Part of a small language model's weights.
Size: 19 layers, width 192, 10.6M parameters.
Training: a variant of SOAP for these matrices, 5462 steps.
Each number is 128 + 24 x the weight over the matrix's rms, rounded and kept within 0 to 255. Layers, rows and columns count from 0. Numbers have three digits each.

# layer 4 attention output (transposed), 192x192, rms 0.15, rows 41-63,105-127,168-191, columns 0-95
142172097143152166140129109142124132089113131138109131120142101083179101166138120152131106118073166144123126123104136137174103143141143137117139088126154114159114142157124123160153105102127116118116098093124122144154140152129165091112120081100133113144094160108123139105166117126147112145
140106169126090141148121101113155108100089131144147097170114156120131113111133125118131121133093116124159099153129134085109104144099127104127158140138164125113120162092128151136146145180139126122115166132145135158098088148143149107124126136197141077098122134123112104118129187053137155128
087161097134118086142115108084129085140148127181124129176145085135094117126160161147062111144141102110118085110109129129166158103125121113136135169136162159119154111115146131159128142110091152108073152160166148120099122085131142126142115138123112082084095125105129131111155151120150125133
154111145135139207156143116092174141099129146110122123117109127140151136132140147120151128080128117112116163110127139070124093128119101136116105136135129120138132131110117156071135129139142152110139135170141109128119176129129122143172075128150135102111146134119101156085163146154152130127
092163088121101121131121098137099158163122135130125093132132151108098131171169123130143137127111123128151145142142107138173113125172095114116105168151158157116122138161102145171153114119169158145126137161140142109145097133177122143119145109121117108194129110151204125125125109163122099149
107175159102139123103117105153142105116122146144125127094089167134122145133117153147180162097103150088091160126101142149123154145106122135094144122098168079143100108129131126098125122156151144132137156147137149119155151093082133129134157123164104109137141111086127134097118166148143109103
140119119130163150128140114083125159092132127147104133149159188161093135124154131148106124136118082170134121109093106060099183131111133139141122169146116088132139127131107118099123165098143104121096117157094073147107129094108204134084123091147128099124137074101150111162084131143133127117
146116113127136124152156112100146118134153125125082132148139100099148127108109092135147137129124119127155147107118105064117112150088117146115171143148131129146134142105104118155172093146099167165126107143111125099121101101157102155147144145149112111085131108084133131122142092146122174132
123094136118136133105133102116157099142109131125096128100109114139130087115086111149107145123120170110165095124157104090113148147135157136111186122119145168159107117125136139079125109069132144125112108106113128159155127139112125129145112147153124137097153119119136128118134162104108090130
140136110155112102125129152072127090138138150141132106145124091139121129142119134160085134140133119079087129143140161137107128109154151078108095125168164140138125152091098133127145131101161115094136117172097136149121129147074122127136148148119144082111099138128135145142094146149112160125
139101148158109120110146103104099168138131110109160127127110136115157144153169149113180139121141114107108107130128106079114113141111182118137163153186097123097118149117112122103114131118151134111133096111127128144170156125100138131074145116145147123153158162127129169136126105090144131136
115137144154129107108169144169126159131112107154157134153102109133137128117086121148149154159125102114097112151187124122120118102148114104111182157124099110130138110143153143168138106122124142117130107164151113158136117129130103117142130130137179118107140110089146126138124141117114091088
123091104133097158121120085124127085158114152139141107146151108137126198116122120200096122097154112130132095105134117139139117143103142143085149142118148119110112143162134055115108112072138147151121134126064115098151148108104144105066138121148124098149130130120109124134126139079136144145
100134142136111111133123101146126155095160123122141149119110106119109147089105151168129130097104150168090145118107138131125135139180156129154163131123139139131128085147133126131122114150139123116146173125146129157097132137120128146136130184174136115141109149131105096095098138104120151126
134126136138122107162083129185154140097135148135131113121052149112160148161146079137137132143148087097095118117132109127150112143091150078116134108151128118133149148133150146116126159115122149107169165124126084147144128117084154150107143171154164131083116149118123134134093124135126120147
138135104170099107151122137135110159117134158121139130122136118163072110126136161121147121085142077136093111118143127121166168095121129165102090104111114099133075147140110123132150138131099115114129096157104098129137122182122085150128124105138177144065129119159134126137103146127096103132
115129146130122119144130151158115167135139162130125123102124113119128144089158128113132144132167117071113126104137151120079167120131128139133145134165128136108159149140096124106115107145125139149114158128186176118130141134088116144104157162113111113107156141098152140112183118121119118103
152106129147166125121129125161112124124145126142121102177152150125115125101149082154117119059135122094101134151090085141094088127134122117120100121122163106112161165141144130123092138149164142114134164148071150131123097144131148135125163128116123116115120121140100091154094144125110143124
128097126127119081185104116123092135136143120106124121081122150135121132160132170098143151093111121150112145092140104124196124112124142127140119114152146111130139109134154124145063098123136147160140123094140113127146137152123105139101119129102136087123164152096136108101167123085136117136
096125100098078146139119173153116095118152145115113179100152110123111102110155101162118126143115114112146113097129126143093111133095151082081152127078160124178160124156153120110122138170147123127169140138180115133171138120075156148093132133115129096125116139110104150171148154179146143123
177130116127139099132113091087130145137130133163149111147103057144120167143151119123166177107147138102126193124074095160141140154081155168173096115115140123135134144148140122123130108124153145129153117142128096118137094171155125123135179137125135118142149137186121150143121087083083149128
110133101133119148111126123132146085121116159146112119135127127128147132109144130135135112119126146151159161121176106154134170132151131159147117127188123113122183137085150053151136155103114102152117127121168115140171120103119135154159151105159144104139165139107141117133104138093169181141
147114130127159126123102096140151131139136103114128146113151124120109114151133115136089149074109137091085109106127126136120110150083121145119086109147147140085124110160130115148105126157124123150114159179141121147128115122106121143134111118104116138146127131164138139123141177100150147163
144095147100127108123112136149177112173169116158124151121156164150116108081170147133141152083148105135110100164127161117105157117169122158156123115139085119144161136155146138132144139155157144154141132171112144101134137089103101139166139112146088138125128090142118131099115149156076138087
089149170132141085110135105124135118144162117093136149081104142152115117135138135138095094145138096136085107106062137174167150162153088087143149155177149154126119097147131125164151161136119086194108090127146146092144149121083099127079115090103147125127118098094164133130098147175109111068
174113178161126087077147172110123155134134101095106079136108147107124164090140109110168103127105137143137180120105109133117167132121157142143114117136104140124076127154144115112133095121155079137121122116080123128146136125132123129151146110159131116179153152162107125115088134139097142143
128137081118131085137101144186108102157140113173156100159124160111115099118113111137135105150150131157141101116106102143181120120136135157171134147113132115142154135145091078130112142122117087124116093115111127130166100117108145139124135139102105110133119123079171132182080108119130144103
146122145090133137100092147142116158114154102133107129122145163185106078075143094115095100152115116123140120130100175115138127149095129120112136150108160140113122120081184142096096153134110132100118140141112083138081148146138129119117101113146162102083142129111090146087127138105116160093
089107149150122144147139099142141134117146140121100136124155078107131087106155094106126124103118119140133109155122111146134111106125134116124135109121146139097117117138132113129098124126119129153100144090125141160098119157169120094161105136108155165106134153168081156098132128137140134142
123167143128117102105120113143140110133120166123087147070100118116131106187099095140107090164120134158142155132128128147162118141138111156102113110134129120170137136131151116139134087133123161203132123139149090120134131129143099151148155161101112159121116175152108114098144147088119089164
116139077112107140133125124132130119128125125133135092125168094143115119099169158149095145074121093104105157137151110128124127157176161137152086125132136135120154146140136120119115129119158139109114110113150118092159115160107123166069099112095083110160108137159123117146115192102174124145
102145128109103121117109109141090143126129137143119139110129131134120096147143135131135202136133128093108100101133152143130090099159137139163074110143144078083134120140127144162124135163142195109180138098162092126143124131150102147120185137124106116110138108177108093151120064128098150158
128093132111117135106136122170100147138117124165134116132161115130078117119121141122133101115140113112146102134119132133124114102095094151098124143092121104133157048153124119156139096150101116158123146128167148143192115097122131129098121127124177135133125119116108112154140146113147135090
123120147124102127135087127119147127129129141104111147124133127142150128097125128111116150116144116174137119146149138150167139142131115130128123112116089118150115089162121115086150092130121131187128106133107134092155117113120125157161086133099127099097132130115147115153120109132125122148
154104172134119119119090134124151145158148162123115090126123108092156168133073128091087128110126089131148163141121133120117148168084126093144157135156138156151139161144126151076102154143117130156162111146134106092152122151148147133092117102137101136099094122159137124118143155143150129145
095136146106135135110080134120159155126113094128133173155130104119143138175139141047171135135129112103127133168137098097094089112113124130141152136108085151143136122146139121090104120150117102146112087133142122124124140124157172149143109165117180166122150152144128100124127076156118110099
118098112127109116127148138115085128169146078134119128135131124108125109173130147109113144153145126111130173129108070109152125172148093113161098119075164158147109160102105112147140110092130143117120078118099108137119155118140086137129138140113113144105108128156144122166152104137112102114
150092145106193109145129117097110132175126137141122111176137107140095112094081155151101143098101151180074125161131126142110134112162122116140142098127157146161118128137149126171108118148144157095116110149088149087115141134143127075129098147073124115166151114111124134130124114138137121157
126151068106111155100165138050150119138139101143157160158122162132125180187131118134157116114163114148135150145115122146116105155148142143142120121193139153154133130126114103134141161120099142149132115063113137125113143055133154107133136140139108140155095103118090145090143093149153117083
096126127150111111100130103163140090147101105135164149131149141116107088129108158113145092126119138161107091142110103134154114169154122128124131134144134142126137148145120110140127155136119142096160127104109140104116147135122110117145109097117142159133066145135112164071134145102107121094
111121135152124139161109132120085132139113124157127088133127126117106115121101160129141150142160121085110122103118127153128149130110121126162127117114165137134148141111113113150138105134110155105111115096134183122138150127152078136139126168146133125138120146118144141089142130119124147146
142112167107148150124155095159181098116105135134129131166122123111120154097115092128114115125107133127134127129118148133083196111143120092132136155135092109111156102147104144091123152164124126110151130137113107105125103122123108139136128098099119136146095137094096123144138116127132179110
123139131159148104110124094087141123124128147105138106175144129151104121153139166130138124183133120151098140130110137167090157122151153162162110129142068092104096143146096106122165144131115153150124097116110126123080145126160107129156135104122113123152167155140129120132155096122121169156
096144157153143180119134145166151118114087115093091117117176159120155138103123115150106132202112115151146109145131131106086127067142069127108129128125130119140119096144167104101146143089100115124117096126112083151130125114160102102114073114120153111152126147081148102108141147119162115146
177147127119164119135132152088123155132121102114130096118117126127156151138147128106158156103118106141127144093116163142115074141083116094140125122166131155097110128108137137117147140160136134113174089175118151115069124156143111131107105140142150133140162148105092170160113118107107090104
126115149100104173100115136089105136127148105137144086121089123132129137115157121129165101162160157161173138139174138162130116116131141128105144177140164123167150179100108157143138145108143150135118124138065132138144077125091125130111116121158116111117116103131117109149130087139100140107
095148139152165140174103111125119135130110094105168159148117092106142121130141154153152117109145120134148136119133168117181105137134132155175120143107121114130160154086090082145137173141108133127086126141112163109107158114127105125118125119131134107117146153129114133092139142117142166135
106127140126128123115121147139110151156075129099139123143135135183135168114109127124127146129120117117124190113169106132117110169147149092152097169090130130094127119092132121061105134139126118107155130097131107151110105161146109111140135125106135157113138126152148128156115099101122131115
140155137127093150113133134150098166127109121157126121180146115162133124146110131097183130150131189083123151127179140124125127110093096162100140124088139116110119117123128108155116050155085111106158155121156123084111118127151166153190116144138108126144107117119115102117130103163175129137
104100111110082208161162151160139144095113124100139150122134155130133112160099136115148163115172139109126151135163141145098100135111095111114118120093111116090139185096107170128122143143113132108146146112141159116122113180159068140102138163091133116122121105088140137148126097150154129125
131126109142122132115152141109143145120125117103107135072172108165128179146158172162118133179129168133110127113141115156151138154113142088073118125147122135115122127146180129165125107152148131141125115105145157140081129118116134121119142133152081157145146125124140093127160186119111093135
129120140134174118138127107114161063105078116096167136088141118109167143132097112151122133127115152096111119088151097160114126126154134149132103127117117097118143113180159103147133150109146080107151103105116114145122117111057113109154121128124065157124142125093115099157128145134145124151
107123112135127124143148194115123162150142090171130156094109066118107134149123164141145149206142126104108134139120116099130121134121101095129117132128114162129165175127120169106110128112094111096127092154143107113139097109132139181109123127155143104158096125135143099182162158129105134107
110110137137103136108129142114073129147121122136180150158095088102169159108155144082162143124152133099145107118150076150139102093118132098147133162068161177127127110118153136153097162102114156073125132115145159085117098165106136064145122130087140092148111130145123161130147116145137141118
104105148167121153148108139168131133152119118133127139145068172121109111154129152131115097143153164178133125161127145148118150123135124075114161111106090099145121099136142154161120184107129104133152128135118148161079168114132158096119125152151156126136145160132113176116152134172103114073
136119134141103114160113130110133113094147111120140096108125152146130177136109141093081039121144166162101125142119182133132116149136135074134112132125140138115086106091136080122127116148150065162113108147119160108130163116116113124141091153136163154187111111104150195095161159185128076109
096129158075137133114151153132111117137118083114112127141097130139163114109131101141140129111114117166127150108088099158158116127112134118180188167145132136143153179115162141129153166117124154095126132083083101116092133118133125129142112125121097163146136140104152121074159115162160143149
140129093117118126094102183169103096121150180167134096147124134132090131117071121112112074119098126098153137116123133101151127143134102157128128079103144136120154105163124158149126144082119103106117195132120082146113139159167119108077133115116122194124137106140100092159116133145183143126
089143108080175170160135099148122115157139087102097107107132129144130151144165143144132171131126162117129123129130121124096095145132135172153093118149137115101125126103063141136158117168137152120121134086116154136118157096109173162163141164111111113126159081133117137130119114154101129162
160131120160140100159162129147103127142145181090119116052133166129120136108115156143101166132090128209091126129137156137122168172150122098124112126171196077135142130122150155169175107132106151103141118124145147130126129163102102143156129094114082097072130145099175183074114158128096089104
147149145084141148124088165122169121090110160144142111105115159140165148094108108143117109092134122106174150135133173133127146105102125155079131087114097109122129097125138109127139150140150111156105171126153123111125118141132172089109118109101115145128139093119154148124122107135121124142
066166130156113140098185113138124119119154085150135170137173160088150139135126143127150102080162112094188114137116127086149124144131160125129127152082116135098104121131090136079130120114125145161148161142150116162152128130169113149125158097131099140147119146138081113104158102124122143111
096122157141138130138106113181150118154139182099134125105137082101156155086114071125096161170102127114113123124131123126101112119122130098105139168078111141131119133139099115171109102144128143118123128189183100110148170118135138122138159123138119127131157137106124123177152135110170121145
150147129174134137166146169101121154116154136104086088191131172148162150168097153119132132131129139171116127122148139090133115124131127137150146120140162126189103123117168094173108113104175104130122099158133058146136124122157121135181131160172156105097149125107143085132086136150141129154
080122141091123152116139127121146091135138111166158144126144117133100119099095111114102128132122125135173129101129160125136129134117106133118116134139063110107065079173145134097088152126154108184113087147166104123149162117134147103147137057135114089117157071116113124152164168130102129142
134182128106139161108121148073123130109122164131127106137119139133144090121127160159126113158118122160103149083083119144108118186120143163148137143123111149196120123127143078129157098132133094145128095104164134128119105102093218102148176156182122147072124105153107131111130150135100069105
186119129140158165157106074171152106117107128163131090098125131114162141166076099084123115093118088150122080134150138071153124107163109137105100108129140160111140089111116137131105086126099114129071145159127118113095134103124116125153138126122133162087094081140125123104090177098101097148
107095118134093097140137122140087094148160139105129127137116129131114097164126128150126085099124137146099109118148143118143112136149131103099158161132094112123149129125130153152133168140104118127110174120102214102151149116088093141151105136133101128097116083137116153170138152152129129128
104129130141120119112122127109128168109154139076147154146157118129100107127088135149118148145141165101100095152119116095146153150132115162126133143091125118155131115133111104106114114122097153146099149126125108092143145121112130157107081115114109130102064094170130103078172136171127145144
114149085146161075143141155173122102152108133122099140166158124117146155096130102116163125092129139158124161141101129135125113145130130131128136122133080108091122101132126130114134097102081115115165068096178141119129176176207136127123138149104189147129128159103145139104084138171131106105
# layer 4 attention value, 64x192, rms 0.127, rows 41-63, columns 0-95
117126124109127110136119164126130169096142127111119135162145127155123154117148098127126103168153125142126134092108166102100128170113116141142166095086130150143155102087109131151126101121142169155143128105101143118131136093145170132107095158125110151106124147129109131136149143143142156150
131106135154134123142134149128131122156117098086137125128128119142134150131144140120053134105123120149136154131139125113156171112116137069160135116158084139130087163175104123109119118135151160158180071100098121159145146134119124090070119125056153118125157140137148124132126116104134122152
135161109124112109101139101114105112126147132162097134127106118080120089136117136107062151109114114119115067105128134093158138186093130120095130106134116105159122147163108077147132132148157126172127134132148112124134192112092200092154128090101157166146147097133101148149138106128152150121
120141149071109147135109127124130120126156114122142098148112125099142103114150049133129149115143092112119136102144147139047181125152124114127160120141126128125168147130129116106117113125113173104078134121154170119128104100134075127116102114167169133127127139131123130100130154141143114127
094137149136123133133166150112087218134149175119122115171108083127072093150142146086075096150120103177134124137110164130151143159179100150144134147150077152153146127099088127114138148152119154112156099094150167115139142138187120180112139137127139153123122141135119110162097112126115154146
138141139146103098109134101158122098134116132116120087181162240107110100133150163162115105110116120179141136067120151112104117106109167087125161117163162111126082136122140125123128154109154166091136130165132098127069154110129137115137139123119124116112095136117155149133098140128132090142
138138103144141134132167100154138104136093141141104127151143179121116102088133116169110105121096101124142095157139153124089148154153099181130068140137126077120126135096165119097119123167125095138133181146086106106097163119201152110120132159158125123117150117131141131121126122096095133153
128127112126153115137137146146105093126163140140077130131144161123140090104170112134157114080104122108153124088153129123135152108136147160135121129154129143119152155143154071095139134156135071165176136132171152074161120105098097131142162120064144120058081132118145123114155086116127121130
163135159109172105082125100074127149125170084116143128151171145077135071110101101165130154092126127139137126132131072122164148121158138135133129116179098146200127158135108107105114118101100111139131160129202156132126089117133105140119165136139125124165161166157113116150119126060168165136
112148096136133168120118169137164122113120170122138118140109164103129141116136153102105139138117141144156119158166109104126152164086122101136130138158129112140128113189129138080119111161109166140128159171176141185120127110102121123140128098133111112103174111106126095156142109066150101101
122147129089167087151123136117116145121154097122128118112106147124123159143168136127170124136121093132104158151094102153123110083126133093148112154113083157104168139108116163155116158152113184100151108127113128163095128109129131102164143135160099129111118123120126134112164114117098115146
141156142133104087091115144081172100136121118097161166104136113145110089134115131158123128151129137126141117114136168143153146131164096119118137158109111097164099127117213109121145084112121135142176092157130120168105124158150118113108121095118149107149106180115096122133144136129141111147
112126160108159186149107091080144134116147106152092152159136097141103125116092098123133107143132177079132156087093102139129124052125156168145132133129090133103130148149092153102110159162113106122130123112147093128109057076138153080140157142123148116155122116121130097184115123175149141109
153137121148097144083118124123119118121134153115098143132130103146138122178136125134137157136169146125080101108177138136137126093129149123156162145105139163116153116142122126098136107154106103101137115125147125090126112141134124149132146121123115113094123148114124131103108137087168160144
135144155134130090143088144145127140114120160128141132120136111147121134124134175141144090139102142144121096148141138145100141118107131130146127139159091137160130140144124128158142137158148111122128147092135118123107142138137155165140110171135126100149142109135132131116089147154118131142
154100165088093150159105149117132104124084117126129088165121153140086103148123128077114128113152133127143136131140112121095102124184102139155128130124165160124148139124105180089164117095151144113119102091103130161142106129153067120128085095132154114147139130106085136096120138129108133111
097133165091134134127141120103125136099118128179153117101117119098137081106160122129097130114133106111145159104139100134129157120097152100157103104128134117135132112119123145084100159132105123123110148135092195126129086153162102151057087114093061139161121106174114115124125130156147104152
118156096118111103116123141181182135145095135082103158150122098178180148159164165141187175153134124129148159136172118136097116115119153091131117132125169115129174146109137089117133130114142127101125153114174126045105094141129095143066100125086134145149123132144151104110121064107167107109
088095143182125118133143142141116148097123125145137114134131147113117177119164092097112162139162172102135088144137098135137140142099110117107128115130101121105140117087104129166142097129135145123127141133143144083092148149121078079113112145094137150149146188123128103168134112123119153147
144132140126098127104104132138118124158105120139151172138154129115136136104153115170162118134152133127156168137088130108138137148087130104117157088136136176132125165103149075075163135086125149135169137099104130114127081138165189167102132157176129090152119126143161147136113071127122134097
121185116119160130125119125131168148138129112108114111126115091114110106114099105140125131134140095092133110159083097116140104142146104111139115127130143097120145143116099185119145136101157162141149095149160107139107132139086152141169135137110168107124148104123129122150159129137146151086
151094146107111164166153178143135080127150125158143117110114091118145098090131103114120150103127097143150115154149144143109112106128140099113142118116126125186108149116105138158143127113147079096139187107158142152115117131119125054135142169131130154090133113139145153149088129146084182142
130159114111078128082094146098176118141080104140178138134107132151136116135076105130112122140160118118139116141140087128143128135114114152131134129138141149113083137124132105131126139143178163147097139125126094098131137088123085131161130131133115146135130125170110108127080114104152128115
# layer 4 MLP up, 768x192, rms 0.166, rows 0-25, columns 0-95
138169128182105084145133115119107162146154110119144122137136139124084107171107144133133143159155087098079128124129141146118125111140154137153131136125159127146140114142145096135111109134122096155116153144143143154121131135136146130125140142116161135088104140091129167115150138102125147126
170109089097144142109163118144122133173166129124115115142131117157150164114104124132133138139140106129137144144123127142109157109140095133114139150144094175108144200154156110109133134083132119127116106142140125141148164133130153153132125145136094116117116063173153131109161131141153133104
099113140159145161117087128134092118105092125091095141122126160116115128090198135154115133124141098140110131136113070172087156125111082107152153087143149075130133156140077113117083096112074116139066094116168124119175157098113108144165172144142125146156161092088099133130094173156165158138
143088144168136115152152128149122094140134169086129115086126126142110095161147125128142146164104114118096133125073125153168143135119138143153101113119099106145159118114094148116163164162138113102105085128131122135145129121123150129178133098129111149174142167077142132151163183060139080111
091130118118132127137121136166126104130135096122099154106120172094138120141115118153128103121151110139149135127160150098088153082087165129097167154173132080127179122093134106080130115115101116145125145155174131142123098132127157114116177148151147093141133139123110121105154116115146124146
087145166156111142100084144147079163110096133148150140080092115116152094110149131124121110134091123122150145150106133126116138136112181148117166125175186130129133111140140111178103116181125144137134073152136123137170070097122120098104139170155165135119167113145143176094140152124159102101
076122157145120138083096107103103181088143124098171087133151112130137157158123113144140150131080157103140091104170172123131108154172127099132111080121142142087119098115110139115133114107092101150134142114170139101156144122096136125134120154161129166102107179110114130123158150114136108133
120098146141145097148120115143144144068126120162147115115122150144079141098093133130112095141156102113127174141119114087126162148103157140150074148124125165093100165140110169087089114135130145143162156145165175114092136115159130134149165127141110132152146111153139102117151117193106108116
073138159138150104131120205124092158135142164159141134124131118121171146162098131148158169099139100117128095142178109125154139099097105114158135103153127109074135111112172127154106173099136150166112134064144198130151148118120123125157086183119124140170175146093142155127066137143171140124
095119082093098099158165144181153139100131150140124119097124120151109176103144132157152159125124175106138124114119121080143093132108140159104119121166094086119172131152109089117134137131120141096114155134171115129147177111180166140121150136132139126135102149120111105120098159100128134119
140159135139137139152176119145108153143114114150127137120132106137084151138104129110096106105148125129085088162117110105114121127061124141125121161093153078151167142137101135128121109129170116106096119125152175169129106150099131106115115157117140108105137138144138110124064111126096121166
136133111118125130143107102134107110145125135130100155137128157099170157127123122129139103159120129157106147105113133141149074163124131093135125093145156148134122127094159103104135109132104138159133141074119151124100155115145110125123135147139130110144129190137118161157108091127099136112
164144175075156132120149101115146118144163148132126097112113153072125145102110118135074111125134134101109124122116128127156153138116181130093132120122123098126134167159112153141103120113108114098159146123160138138143106092112122095161140148109149162131100112142101124146139096141094090145
179121143121105110109099129147138152120119152123145116107148111093109152144134130169122158126167104123133143123108163095133150107137142128149153144070133103144169122150128118092108136114141123156116153117077171133146135162163126127125136118143133124099121146132151140120141153125121132129
080117107096085115145110139134163124092169141109118160092137143116121123136125095138155095145123149133141130110125145163105138129138131172126125104154140087153185081125147123112104128110178113155122102162154122156105154100107126152138119099124118108177106180113099088123135135103127122108
128110160116097150153128128145087119143116135139137091139120122079093146124130173091111125168120138116159171119160094139156139139165092133165143109110139113140148104139170078053139156104117137123124132086097094147134104162115121059118111113148152161121104155078090138093149092068133106121
146171118125143117108130176145144134119128151130107115110183132122120134137128097144118158108145110081128146139128127123136105110132135094130148119124077136118137106114174144168117130110072112127107109141152133116159160168103113093169131130132147155123093232144123081126126137103131101097
156132086124137185160128145148154112141131118179122158104122110142146129089146133134127125195155143092099149091150125148148126154103096143101104148166101129133156115112126126141078119119078130142122116173084108095120096146096119099152117149149132106131130076145160107158159168166147105120
099132117140161147154154139180113145109123153133128130086092135156117119140122092157172081102127144089158110139132157141130131113121105120108108139120120093117104130139110144122127105172121098100137127133091158121128135142145116106147137116098092145130126105106099110109124153086129103140
132084110151129148150149141144165111138125141133144086144095169153152147143093118137128136147121094124135154155118092129153099156080127090126110135132088120137128147104127148135085137132089154153094068095109151128167142093148124190125130153147141102100129164130134145113097103111163128148
161132097136143158126143113151125119119112138136120113121134097129107129090135111155123103138130170101118134147143111109068124123144118145150130132141088094115137128124144121137157124121053139132135150152063103140163136148136087132143115140177115192132106162145116139113101107105139136110
126108153115094104151114154126111147156159103161152153097140082100114158153130128128080116134072119162077105146147055158126145164098113092142084104114161114177103132145101169148129108103125147130151088076128126106117127117141127090130162127143133148134100169114154146148122115138132090139
095115122114105111101135130118116119123132073097148113098205126105090098128137134124112125134147092078160131086127120132119115151128153121050126158154141146146152125147145124126141095109087131149140119100140102123160138153110108101092142105117125145132170136116136138150149177149185095101
113157103134126126043134120097151104129147112088166125108130134158136145097124061118140109163096143136074110098139147132114177145078123114165139107090131142140126116111107110128140127113116142081101133138107152125098108084105126146147124120100089114115155151118157151164093120132113135110
147115134128149150143112093124138129136164142138147149112094152171086148104128131110155136131124110107094147130148110120131124115119165106115149149133170119085099166092148143117113120086133137115150118112132164095159131139124117130167070116168147107107125113123164171090133159144154113100
038169146104146148126098125159135151127144166117115136146131158134122163095120079143112136079166142147110111116106113101151135114099117102123112140166079077134091135106171151137128177216144086144143126101092118135171133098136126139148115159192141125113132144140141126102140160155132132113
# layer 4 MLP down (transposed), 768x192, rms 0.16, rows 0-25, columns 0-95
149137118075126107124071143156111070126140130119131124139074101150131097158176126090115134101126084140089097117146111128125157148161101125104140107145106119142143169154135138154167169135109153164154083118145113135100117118111133108113119132106141097139126169145131157110128105154097079176
103132159117138086139113166107152157103174052126149123101131148138121109097125173150112149113118163083159133144148120148155165147105095141138153096125131146166146159125100126135124120106171147130089151110137119110114096157085130078083113133171130108104130113194148130128148143108090099125
127110125132147075157088122165147150123088133089147142169125154116125170130132120136126152136136103135136133142158101143146147156159126083139117136125144084113110111117138111107109166110120103156115132151147113174158134156132107163132138149118120109162180113153117155129144102137118108121
157142153167120111084195144139125139127179089120149132119156081150112094179153117083129171120109147149123108138147086102131097124154131108125144106138091142083130135124081139117140167138101142136112137155121142088136168070102181149179182128100132120145118099086125137150148140104116132115
164117136109159094130164136115149196111121146134190140146165105143094158137148108130106160184131108134112101119129139130133125155124124104147122162143104143121144118163133123139148176126178114156154129114154128107072159146124095134126130140079110154081129106149167185116079166107096120129
134133158163128145135126153135100157131129102117055120145147163098118101104129127148110130139161091092111123120109134121104131146109149156145150183144126157102154105124133115112121078184129111143112087142083159106160114145174101096070126122190145135152136092105099104163143128127093116142
166142119096106151101117109099144127155137132169149107123134127102147114151099095150123109158140102125131180157088106149126117150136139133126098164138087119137133130171125136121072144158199129130086107079106135137086117172133080112132121116067129105145115113126117099110122126162132120126
118167128112087160136167116148141139112098084119109133141131128126144093149123098094142159122103131147136118114118136163095108138140148113119159150141082118123157140116126117141122164142111130154120107131100120128115125127131165116127103127112110132108118162122135158120178164127140159112
095056105124144133127120108132163115088146117082145123111183159159117105118129095088136082109111112086088115140135109135116148111105133129122140112113137116110107166157130090165131122108110151114119122143130115138129110111131126110122099116183154099104103146151121124129151163133090080089
120113132086118140137155132095083131120124126124164135124108072135128148141165149121128073125123120110151142147176113110151123147143118160156132108135126157099131110094129130120137148108161126123127069086137128126127182142106110128144104166164156132101141199101136167156131067179137103169
110078130148092153121115053082122148125114187117109142102194100153097130155146134128125126141124137121146122167157176131116104136110158125077109143118157138150094124105109160095132117160120089117088107112144133126129077085142142140154050165183094099115126099165118113153132105126127162141
092134161117098174104145085098144122137100119151129099116148104094136130140129091119158125110130154104152097135093106107144128150105112151119200106126125158097121140146123138128105129145105144148152138157119160118155083108150150083126144090118146148113112140142102110161126101105145129152
141097138126080171173102080135120146141142140093158146110137168096100165116171111119164109149126112143132112127186148136103132125130145091152154099148124132110118147103121120116108157123156103149144098140084120126092094115152107154142120124132137106124126123139113185131114132156127113142
153151120101149157133127139154157102122112138134105110163150160087151142127148082108116101150156137115118083140097122115084142172165088137147132140112120170119090075196174092122122168101166136123140115120147144132178110135101155128119155103110149110155119142138119099115154131115137119112
132098098108056156104101131102122123136167157121095116079100139131135168152148177060091120113131128137123123142127145147111120120132154127105150115144126151114154102110094146138130136116138103076133142113144161135131141160135138104134103158098115114193096170156134122145061111104112104144
119135076150103116109102146096155103095134141132141146124113121147128101159127092145153107134154107174150119140118157125160137158109129117143096109138120139142110138138131147177134103136110118107145133140134126119122132115133138143120147156094097105152121162155117137179110114127164117125
120164117131107090154109127129139148146105128170173121121131096126120130110111122109159139106107155146128117143110129152165133118143139161180094144132154093123151176101124038138127098149125151151106126109106133134122105100131167147140131153155123148101106133115093144113125129134135075145
101137101167138097104174140144118125153135118160120113112096137147112160176104149123122116146094135077144137098116117094129125115137111108105092133127156112113117104119138133134113105128095093133122151112141108134125131182137142123121119132142163142125092154125089113094144157162147160116
142122141150126137090090119118128133113159132135157107172096141108082125120170102148109107127096120132109152145140088145125139165164111160136091098143122131124122161128177124121133142139142121107138106120127103122105103101119111172139154134170155118175154144144129135106138147116128130154
137139142085140105108142125157150079118132143177133129187123105151130104152130175119077111093099159105096110141137118091156140131157148144125150134100138154104058123086141115080142136091094115117124089110086089092142105144134183153106156156157152155124127118145127135146126123164121114156
127085103114149158118116125081107123133134087130157135117109158131128124125078108124143116145134124141091133185182147149127153132116152112119096109113182152131156124125129130133132161133155125143137142171134099157135134111096163126157125125128072129101119107111159127136094099134132109073
112117149111117136109113165115130125160124135150117209088150132117160119121143119162138132122098120128143099155119133094154131096145122117152137138114130133142137076102113142138132177154110118144135126117117098115096117088118110142159077169131149088147110109158136168144112119141143158180
118119140165128159084134097094119110135118164137170165152152170141119143134146110120186132081130146153110123170128153142120152125135103113172124106119097152133088152084135122124151167100134118108148133117129099117139115125102141155111126135141146126103124108131121101123155097141076128131
151122147144084164125154135083150142071115134121135086151120112134129121091144086142088115125143156119085124081101117182137126159109112131130154123130153121093167143095118124146087098130088126161146147102127113168133117162131113129153128125146190147092226116143099107067160139163093144072
109108108100084087139107145154143169122108098115141143119128112124159113135150088151116127135106149127137112114137099151112102155082117121105108114124127098135125087116095146130098123146097097139128154130138125135117166125115146152122135098108146149137147147151110108148109125095126139152
168114144154118128142154114079102149088129147121157149107122135104165124130112124116116139128105097129135118125128148096143103104148111144169135115128132124137124102112083114096144075115123174101110118111162134158086179119152147137148141122093117134139123131106087116150135140134131150175